python train.py --n_layer=19 --d_model=384 --n_head=3 --n_kv_head=3 --head_dim=128 --d_mlp=1536 --vocab_size=8192 --activation="tanh_gelu" --norm="layernorm" --norm_place="pre" --norm_eps=1e-06 --positions="learned+rope" --rope_base=10000.0 --rope_fraction=1.0 --qk_norm=true --attn_scale=0.0884 --bias="all" --tie_embeddings=false --parallel_block=false --init="uniform" --init_std_qkv=0.0173 --init_std_o=0.0 --init_std_up=0.0173 --init_std_down=0.0 --optimizer="adamw" --lr=0.00113 --lr_mult_o=0.974 --lr_mult_up=0.628 --beta1=0.95 --beta2=0.99 --lr_head=0.00562 --warmup_steps=215 --schedule="wsd" --decay_fraction=0.774 --decay_shape="linear" --final_lr_fraction=0.1 --batch_tokens=65536 --seq_len=1024 --doc_mask=true --train_tokens=372200000 --steps=5680 --dataset="wikipedia_en"
Each number is 200 + 30 x the weight over its row's rms, rounded and kept within 0 to 999. Layers, rows and columns count from 0. The size before them is the row's rms in percent of the matrix's.

# layer 2 MLP down (transposed), 1536x384, rms 0.0197, rows 375-387, columns 0-127
083,204,222,215,210,145,224,195,193,215,248,160,240,198,306,202,227,208,172,191,187,210,111,178,220,159,215,225,198,201,171,215,275,222,178,180,197,217,191,155,167,182,208,201,230,187,210,250,174,241,194,180,185,163,196,224,164,174,176,189,243,157,161,148,161,260,153,187,238,146,182,193,203,200,283,197,170,241,172,214,179,201,220,191,164,166,136,188,185,175,170,232,181,202,161,222,239,203,160,208,188,236,245,176,205,203,166,168,234,210,185,229,242,185,196,155,203,167,165,293,206,188,191,235,146,147,190,193,183
098,143,226,252,196,255,258,191,168,175,199,204,201,162,174,181,220,196,196,174,191,201,205,176,215,238,181,210,188,184,179,161,122,201,219,186,190,166,215,185,183,200,246,176,182,195,176,173,237,215,221,245,222,224,198,197,239,183,235,208,240,245,160,253,221,193,203,197,222,203,199,247,201,173,184,134,179,217,262,242,213,185,228,194,175,200,222,214,155,229,198,156,155,214,172,185,199,225,251,211,185,191,219,195,187,210,178,213,177,186,164,197,195,227,208,190,152,192,208,164,198,190,213,206,152,193,180,192,191
097,143,203,232,194,213,175,167,171,130,210,173,241,178,116,194,231,177,260,192,163,193,209,219,191,239,179,221,209,168,237,231,175,180,204,239,234,214,188,246,124,209,235,130,180,163,178,183,220,145,181,189,200,224,193,222,230,184,149,153,231,194,157,233,208,204,178,187,226,248,211,245,218,180,213,146,185,202,260,241,240,269,196,213,196,213,255,212,209,206,212,217,219,171,147,150,178,235,195,232,215,164,229,230,194,163,152,246,233,182,233,205,253,188,221,200,202,202,217,167,253,222,226,199,202,166,265,174,195
116,148,193,189,190,206,192,195,187,231,164,189,193,194,241,225,242,171,195,186,159,185,152,217,184,216,158,241,211,203,200,224,182,216,185,168,218,194,214,165,188,161,234,166,217,208,215,162,187,214,167,177,219,206,192,239,191,169,197,209,188,212,206,180,193,231,238,206,204,159,210,161,202,198,201,149,201,216,181,207,182,151,216,206,174,193,242,204,193,160,202,171,218,181,218,217,249,214,207,177,215,156,214,200,170,174,171,157,175,181,166,180,198,204,188,190,202,169,168,189,178,215,178,149,174,217,190,202,190
081,150,223,175,186,213,165,147,198,143,197,241,258,206,154,211,191,217,253,241,216,178,222,200,181,251,151,196,147,246,232,197,152,172,149,148,233,210,197,285,150,197,203,167,175,202,164,158,221,167,200,259,199,187,248,222,183,193,154,142,212,242,216,209,193,155,251,180,226,226,204,227,194,203,206,161,181,194,189,213,215,216,237,209,250,233,253,156,218,145,230,233,211,206,193,165,138,227,194,218,237,201,239,214,230,230,191,248,228,165,226,209,205,190,234,214,202,236,197,220,218,200,180,175,140,173,222,210,202
080,153,149,171,187,171,152,164,183,185,206,181,216,229,235,183,199,210,160,226,191,208,203,190,210,184,164,189,154,200,210,188,204,219,127,185,172,192,201,180,218,193,173,182,159,190,158,235,155,216,216,190,117,166,186,192,164,199,292,247,222,239,159,137,155,193,206,205,160,190,190,128,197,242,272,197,174,191,142,171,144,144,208,238,212,199,163,207,206,174,230,217,188,216,214,226,175,200,144,155,222,244,228,176,198,287,229,165,195,211,184,216,261,190,174,223,176,118,173,228,217,176,155,135,163,193,225,226,191
090,219,198,159,228,244,216,181,239,212,248,152,186,210,230,181,232,257,201,192,164,220,174,177,204,169,177,193,163,194,186,189,181,232,203,203,226,178,195,160,235,220,176,233,245,210,158,256,190,218,250,229,213,179,264,207,190,163,159,200,184,170,132,203,186,184,158,241,232,207,209,181,160,183,239,180,203,205,238,171,165,195,132,204,214,199,138,135,192,247,239,217,164,158,232,196,210,215,231,203,162,254,220,179,196,248,188,175,193,209,222,199,203,180,180,224,203,160,230,226,162,170,216,160,187,163,198,197,204
101,175,208,172,213,148,199,153,193,221,189,182,269,185,192,162,225,180,210,202,157,168,233,177,143,196,185,186,187,185,215,186,128,176,218,167,211,204,198,192,134,237,234,161,170,263,208,186,229,178,132,197,155,212,235,216,204,171,218,169,243,187,227,241,189,223,181,214,266,231,150,247,219,228,209,156,176,194,231,207,227,280,200,191,227,205,266,193,203,219,199,183,201,183,182,155,184,220,184,172,255,211,230,245,223,187,124,213,197,230,199,137,216,211,224,221,244,145,151,168,210,170,178,154,212,167,234,149,205
198,130,220,194,209,169,189,245,239,162,215,186,232,232,148,196,238,207,219,175,274,233,186,204,179,123,214,237,220,217,191,173,168,223,174,199,193,217,199,215,189,214,181,198,204,206,234,205,154,146,198,224,243,206,219,203,190,180,183,215,171,218,215,212,238,164,170,183,200,190,233,170,205,189,156,226,245,165,159,175,207,177,218,169,233,252,180,216,187,174,127,210,239,270,181,267,207,178,240,166,203,129,175,178,266,212,162,262,180,189,209,246,181,251,192,246,212,198,182,232,201,168,224,211,237,219,158,160,183
114,159,178,238,207,289,183,198,197,208,220,216,186,232,193,197,247,196,242,189,128,190,210,204,195,229,174,193,179,178,186,273,131,191,217,198,220,183,201,214,227,175,244,135,189,198,179,168,209,216,235,196,233,209,219,269,213,203,183,145,205,204,194,206,208,219,238,196,244,216,220,215,208,214,184,160,188,195,265,204,213,291,188,195,206,219,246,204,169,196,212,211,227,166,198,193,233,247,200,200,220,193,239,229,230,198,152,261,220,182,208,176,234,175,195,180,187,169,231,163,196,216,177,116,181,181,216,161,204
094,148,219,156,229,230,224,214,183,206,158,167,200,238,164,134,206,155,212,190,155,197,212,230,167,162,168,188,185,222,221,165,173,213,201,206,269,206,162,164,191,200,209,314,190,223,197,189,208,207,178,187,256,159,195,233,198,209,180,163,204,190,263,235,177,148,174,174,252,222,178,225,200,158,212,167,187,184,223,214,236,196,195,205,208,165,208,241,245,238,211,169,207,236,194,180,230,220,246,210,209,174,204,206,185,225,175,200,220,212,218,165,212,200,200,215,218,274,172,179,203,173,200,199,174,220,166,174,214
093,209,186,226,185,224,173,212,190,188,275,180,243,198,196,219,190,202,184,196,154,212,243,174,206,232,230,182,174,210,184,184,209,217,176,155,249,206,178,171,175,178,250,182,207,209,177,240,197,216,211,198,244,221,194,208,202,199,181,177,185,204,181,200,248,223,185,213,232,195,201,205,222,227,176,237,158,199,229,195,204,193,193,159,190,213,219,208,180,200,217,209,232,164,187,179,229,204,171,195,214,227,222,242,211,212,173,218,225,198,186,174,201,232,208,181,182,151,241,260,187,178,205,160,178,215,203,175,182
105,204,178,206,262,194,128,176,193,212,182,209,206,147,201,228,155,211,202,232,186,247,150,193,150,188,183,218,177,199,145,186,178,194,127,191,156,204,174,196,156,190,258,182,215,226,185,152,198,192,230,238,206,177,206,146,204,155,192,220,187,237,140,191,215,207,181,189,142,167,157,194,140,220,217,242,198,185,218,235,157,212,204,222,230,195,155,169,173,172,221,212,230,137,225,250,230,211,213,179,190,248,198,184,191,257,203,153,188,213,197,220,211,224,235,212,168,247,181,199,211,232,183,212,160,233,202,216,192
# layer 2 MLP up, 1536x384, rms 0.0163, rows 376-388, columns 0-127
092,224,171,171,241,160,147,188,212,188,240,182,172,235,212,175,165,207,220,246,232,204,186,247,193,129,186,210,270,209,243,241,230,238,208,188,190,220,216,232,193,150,177,197,180,240,224,192,195,215,191,141,184,199,194,206,170,158,172,181,195,179,209,136,207,167,154,205,184,201,203,170,188,240,243,279,199,262,180,165,173,190,189,218,231,265,191,180,221,218,208,239,203,201,186,257,213,172,202,182,243,181,244,198,191,210,210,163,200,198,220,169,185,194,177,222,245,184,158,203,160,195,159,219,247,219,204,223,227
101,215,173,184,208,189,249,203,212,201,181,209,159,229,261,157,212,189,200,189,224,204,188,200,181,172,174,162,235,217,191,197,186,239,192,197,168,172,218,169,274,174,179,254,237,243,191,177,206,222,195,184,241,179,194,205,149,187,231,236,186,252,242,136,246,209,241,244,180,166,170,190,178,246,212,202,182,221,161,174,169,115,182,174,192,189,152,186,190,213,195,200,161,232,218,259,215,168,161,138,202,208,184,144,208,227,243,132,175,220,181,173,120,225,194,181,170,213,175,236,154,183,202,200,219,185,127,226,228
095,196,174,213,209,180,164,239,184,212,216,221,215,221,183,184,186,225,218,281,235,214,257,201,210,197,245,188,235,206,230,203,155,207,209,225,193,195,172,242,189,191,176,228,141,203,236,238,210,197,217,211,156,162,236,180,228,240,206,176,175,177,215,237,202,122,129,197,164,214,224,241,198,240,159,270,225,224,225,161,177,239,204,213,231,242,149,192,231,280,153,251,144,198,166,201,185,178,171,185,201,187,175,229,182,225,246,192,204,202,266,224,152,215,159,188,181,224,217,172,246,204,230,272,222,204,225,161,209
088,204,158,207,246,201,228,261,238,236,189,201,167,227,247,158,215,213,172,154,203,214,191,175,189,176,235,224,247,156,174,225,197,223,209,209,180,198,182,129,232,186,183,215,249,184,224,242,214,210,190,139,226,200,199,195,202,189,241,217,168,207,189,197,247,253,173,203,193,187,195,193,210,243,192,231,200,210,180,168,180,175,183,207,151,177,191,221,154,220,169,174,225,212,186,227,232,223,222,201,181,175,184,182,147,177,182,148,183,259,178,183,141,222,195,216,218,227,203,171,172,217,231,214,189,203,225,223,176
087,215,263,202,250,246,232,298,202,239,188,219,197,186,171,223,207,221,214,186,212,188,226,204,176,196,255,232,246,222,190,202,201,165,259,188,229,244,233,201,176,212,214,218,264,191,249,213,230,157,186,171,257,221,229,177,249,211,149,157,175,147,228,243,227,175,182,137,212,188,241,229,206,178,152,211,232,210,229,230,218,221,201,218,175,202,250,209,143,205,132,170,214,206,193,147,255,229,242,210,203,201,160,234,189,122,157,217,212,188,214,209,118,229,223,201,224,246,221,183,229,241,211,259,180,156,154,204,218
087,176,248,209,147,167,160,225,175,168,214,215,222,189,169,230,193,163,234,191,236,174,253,238,226,231,222,192,224,246,210,221,226,146,220,166,178,202,225,211,178,166,259,188,169,186,207,159,181,202,174,223,218,172,197,156,228,264,238,207,234,223,258,191,183,207,270,166,192,186,185,223,208,187,182,195,227,185,154,242,209,218,227,191,200,203,229,230,228,136,174,211,220,232,200,183,142,196,183,226,221,129,209,196,177,162,232,235,216,202,206,211,207,196,191,157,137,226,203,185,207,183,118,212,152,221,190,155,198
102,216,152,192,167,271,241,241,231,192,248,213,138,168,168,220,177,174,224,188,215,234,180,219,238,208,193,184,243,188,213,237,196,260,188,244,160,168,192,166,269,206,172,221,286,149,206,203,180,217,245,194,261,214,181,187,231,201,163,186,168,194,193,107,233,182,215,187,149,187,243,189,190,160,204,211,213,221,178,203,172,147,188,187,203,195,137,203,193,202,190,203,171,175,208,250,215,165,221,211,180,160,192,169,170,203,273,154,197,174,205,232,175,207,190,130,163,204,243,214,201,225,225,246,167,201,168,222,193
202,222,197,211,192,191,222,142,163,216,170,193,163,152,234,209,155,200,191,220,143,168,186,210,202,217,193,168,179,179,177,226,209,153,239,217,249,210,233,195,218,194,235,211,214,166,164,189,231,302,195,190,164,207,172,219,198,215,229,181,251,184,217,220,156,250,246,240,191,198,192,207,212,182,218,145,153,226,270,197,204,198,160,249,184,172,219,198,214,231,261,232,142,134,239,176,184,209,164,208,205,226,216,180,142,172,196,143,174,182,211,141,217,167,238,153,181,189,220,166,244,243,161,183,178,153,249,231,246
107,203,189,184,216,155,211,217,166,216,165,207,233,178,234,178,170,178,174,198,258,266,205,209,197,173,225,238,237,222,252,181,221,180,202,196,163,186,208,182,184,177,182,271,218,240,217,180,211,192,168,230,200,176,207,161,171,151,230,210,189,201,233,187,220,188,169,212,198,169,175,230,218,231,196,216,183,182,148,184,198,150,235,194,211,196,171,175,220,217,180,149,132,209,194,239,180,183,210,184,192,205,190,166,173,234,259,124,171,229,174,218,132,245,210,228,158,206,212,209,223,226,186,246,221,198,181,249,207
094,201,190,190,176,179,150,186,242,142,241,209,189,154,245,275,197,193,182,195,256,234,199,195,203,248,184,201,214,194,203,226,189,220,209,187,115,176,243,227,241,176,190,117,246,163,202,192,154,154,228,216,161,197,202,170,212,189,221,212,185,181,160,198,232,264,213,238,188,190,249,229,175,232,155,208,213,209,179,168,155,221,190,204,202,203,168,172,187,149,174,224,174,177,194,237,189,197,174,198,159,215,216,214,233,159,238,196,194,140,192,246,148,176,214,179,177,175,186,200,170,213,200,241,195,191,250,167,185
088,200,213,195,197,207,211,217,215,226,155,233,169,185,221,204,201,204,265,221,250,210,181,214,190,154,173,197,204,195,252,211,196,168,217,220,176,154,198,217,234,201,147,234,232,241,224,175,226,197,169,188,149,199,202,190,197,179,207,202,258,208,262,181,217,193,218,190,170,222,215,199,196,201,248,173,188,224,174,182,247,193,191,238,231,243,211,174,223,218,199,175,169,238,242,256,162,200,247,182,224,222,169,158,210,212,213,156,181,213,180,236,210,166,212,221,242,209,149,112,209,230,189,220,234,177,235,272,242
102,180,205,209,143,205,248,209,164,209,193,192,201,223,182,181,205,213,179,187,198,139,250,149,195,181,192,216,225,205,261,216,164,205,264,206,207,227,187,176,209,243,150,165,211,219,238,274,188,228,168,155,196,284,190,222,158,260,240,165,201,148,270,202,198,179,193,206,228,188,241,214,264,199,241,189,209,225,214,165,191,146,189,147,196,217,241,216,213,245,201,171,168,276,182,200,178,172,200,220,197,154,200,210,222,160,180,227,211,180,180,178,201,198,190,202,235,197,220,202,185,201,228,209,241,158,184,177,209
082,196,191,201,153,169,177,211,170,260,168,177,242,199,145,201,213,212,204,237,198,206,244,204,189,201,220,169,194,163,245,184,238,183,196,211,192,191,230,214,124,186,135,207,160,234,205,220,224,244,163,239,208,219,211,208,197,206,243,240,208,213,226,205,142,221,220,188,232,215,226,203,176,206,188,195,204,156,220,159,203,207,226,201,179,229,225,225,227,244,175,233,206,217,158,151,198,224,181,169,180,189,183,256,220,183,177,223,169,206,176,198,230,213,227,220,146,177,192,206,211,225,136,164,203,175,182,210,151